Each number is 500 + 40 x the weight over its row's rms, rounded and kept within 0 to 999. Layers, rows and columns count from 0. Numbers have three digits each. The size before them is the row's rms in percent of the matrix's.

# layer 9 MLP up, 768x192, rms 0.17, rows 116-144, columns 48-95
093:453511527418476440488482523516536486480514458538490469460523532508545549546506471497489559481536513452517577512499545581533522568471498489472517
103:427509509583496482481472491469508574420458519542495486529422497480580475531506509456524542500479537498461537537405497457448563526527440532500557
109:489477580487538475539461458466504528482532434518561567450506520500522462456566487496509520529560476438516546441526520490518493552499555444498457
098:481512581477489477485562460477493483530484457550488499498432429457575483477495511446529465505511531419594530505506421533484573467515481489463520
097:504487468476457469524502515557564404496455491531548476418523486481424544497497480495516490645478501526449505466473412479454518502549496543464505
102:586590468537510557468513512509436521508505492419498523488503474570498524525482572424502431473572522543496472456504479431482495506455468502484541
092:504482490479513451478492486479482563450454503498531457511414468467526514494553550468442488600482478507503513604494553491457509510494496488482538
104:493537578615575465544480589420520454494466619540464504546547477527489511477543455502539489524542476465601516496508488551532419511473468471502518
107:538521499499444525467424489570441532515546446556472447500502543481470523473438460511479554512463494526487488504536535481503486476445537503532504
099:510492459494528475568512544570493545479503447499514552530495406492571565514529483495485453519464520488485495479464450505468435447518499527459448
100:487512499497530446540556536473503515504462481592529514446424562407564496546481501493438474548515542489525417448448485491493507500493439420518525
091:531543463451563471505499504554526512552485533455462395530504518500540497480577489452483574492473484507532493490526473514468518491520499514511557
094:476539485482472422608517493469561527557487488470453470482524481490462503558489534500440528544516498533442463434469510490433565468536561500531532
105:484480496533528559523614439465503546507584445501495524554533489518449512507466474502464497446484453426567493489514441493502524488476367467518522
102:532475530599568547554417464516484488550440485566479518496457495492517563432436558487513552436529496531467506521450489505518502449447457481500407
103:530551481491496450491490478444491477538452422521511463434498486483520484436544458482516545513465540530483472458499480509427537484502539524489441
098:459448488405562456504476495574468524506445528496511447543446454433490536515552467553430490519519461385486487513494536510473483535504453495468526
098:436501514478468432471503457469426497505544487533513495465478444548583513476462487455476584524522480493500523531485513437537580506537540572532392
105:577435462524551503464471517509492433503561478409454562595424602546422517499472511528518495493543495538488471500503571513536491556529539462484502
099:470528443543486472431505517547507508449474439494557478536485484499470472551442411566494464512564580475496463517537495490504496570483452489506519
091:432491539503520527518479414416482497498463502466550505499467550488536513530488486480443537523470488451523453564459503495501526480460496469505505
103:502449445553436440500489482542553499490529486551428531558468574472506526509526479479469540472500499526524500504448596523520504639468567485520486
100:525515508457461489479429581440526522498520488484472455467445484446485503541491525458442478445544490472526491489523499491493469535431577503501485
093:450420505562515462491430553489509465482528568481477531553520407544566458519518496526452514483498493429456485403433487445528516446482488480480506
100:468457486487470558517565571418511545478537492507464517535511468541524442518564486527506509513446477478492468492518477529485532508573513480561492
097:524565430467491455376468408483431536532503486526534483556500531504545391441523513495519480426495493552519466469440424528536552510492459551496477
093:450565463487490530591502571426434450489512512513505497496474529488474527523519538479495530544541467475443494540487518495425463527490441559494572
098:525435510464569507489396503465517552499519525512481532555489515513495458437498529513480490513507489561568443533447498499367435423461553534481544
102:491541483453475513526523518502489586483509541508544466524493557525544459502577422582482452485508536481517554499550600533493552542601523544577526
# layer 9 MLP down (transposed), 768x192, rms 0.17, rows 116-143, columns 48-95
100:464476525471472465485480455554532470499465482470463496603515526478560527562465476494536472542518519488451479540484457476462460492485481455522525
102:509490539479496497538547513513463536502567526546542520428485486550502540452469477530480490601469529522449495568491557464501534522489522515438484
106:470482473467517466550477507512528503487480505520494620522486502559494443503495568422524498460556463526560474516553486546488488583518494534432490
108:522495511514504527536434504523560546533481436472510451491449419540568473484418447550535488553544494489570544472465531471423524517533475481489462
093:501550511519510464485566487490473411552512468496465590475519468509448506531515481480506584575538466540549534475469519471480440533544502541452516
103:464489518504481502511466455433468526577456453504502508527498467458485472556474590573443521497511474503455431480577476484516515541491457545536499
096:475560520451471496491527565410457526516468461492543513487442516468514508493525539566509464578537509532478426483520532444457501420451492484526512
099:511503525523417482471561458474499532506510486513580566422472501494454470588559489512506491488515480500496488492462555490554501433500490536507432
108:527480515546539438526520511498538410527511503473500573498495480487440547492543485472477492525496503519457559536465523534550484493542489497479607
095:490538460487551507410478498475551482421500490470507523463526537459422531448563493494559486418530473490485442520552505544473565554486451416510506
102:442448542473525583509484514487431432470522503479474489480530539451468542504490485459509537535471478454443565472498496479501498425505435498557531
096:562585496506513530525483499493433462462502485510506449497468517548517547558472464529478474516487529522551538500568419440495512503532497431465548
106:530535554458499491554502472496564443445531506566520547561490512541550441534541476452481499527576506527552485481435454505490482510491557499459499
105:514540481509533513540525458453515477564556540468541520495624520432464434508544498489553486494533584462503502534454515430430536465506464553499477
113:582532449506468476593502437500456509471535461501542495474514487488523488541483470458450499487486474496503525498547464457452503484437529486476490
094:560445515479543534522514452546497442418480592495396593554513490448532491527521520519548471463521471513530513530500491496564484551469521526528597
106:504499439524545480514475547531502491475481528554514449512558482468468485526449534501456503518493460449471480529513524487559464430509575520484581
101:555502510500520542530461509566621556457491565506462488496496458468497503489487460524531542445506530509478451503525528564471510470484535478579553
106:474432467525442525443489451546542505529536487509517526435496576433509419462512480531493493454504479481459567529489553514505461518511534617493502
108:581517474511442468501458554485498448558430521461464484486546407467519495449528488475471532458509492481473385480545538452519489525494359424471527
108:450498548490458522587572478482517540578498485465475453523452513439517506502496524503534404500485512535520538520520506462519538469465542422507536
092:483608549486539520503585516524458513458499472504544418415551498521472483490477505517483512539510531480521491517528443466478519390486479501521544
098:564565515444559540554480505502463483414514501541489459533518474584501520475525443530499524575477386526538477488537508493506542511523355531476539
091:518517515477482523548481443567531454575494472502545504529557525472464544421427520494452472501537426480539545575489477551495521494531513514534497
103:428539500466484485485583535447540455461433498552536544497538454524505528468455496492470436473458504512469524550553481548505487460568473468558496
107:478391509524414600456500523523510518532557529492477471472493465521472529504480485492566536558490452474500568453454536509493495448524542445499498
107:434495504478534489513566474516507494513539443505592548437421481484473484443522505493574560477449543482433496498512493450444509454471546492512442
102:497537466465531413494508470540516474507466507518445478515484450492533457431437478461468512513489451524454515558514433532465534578443538490477549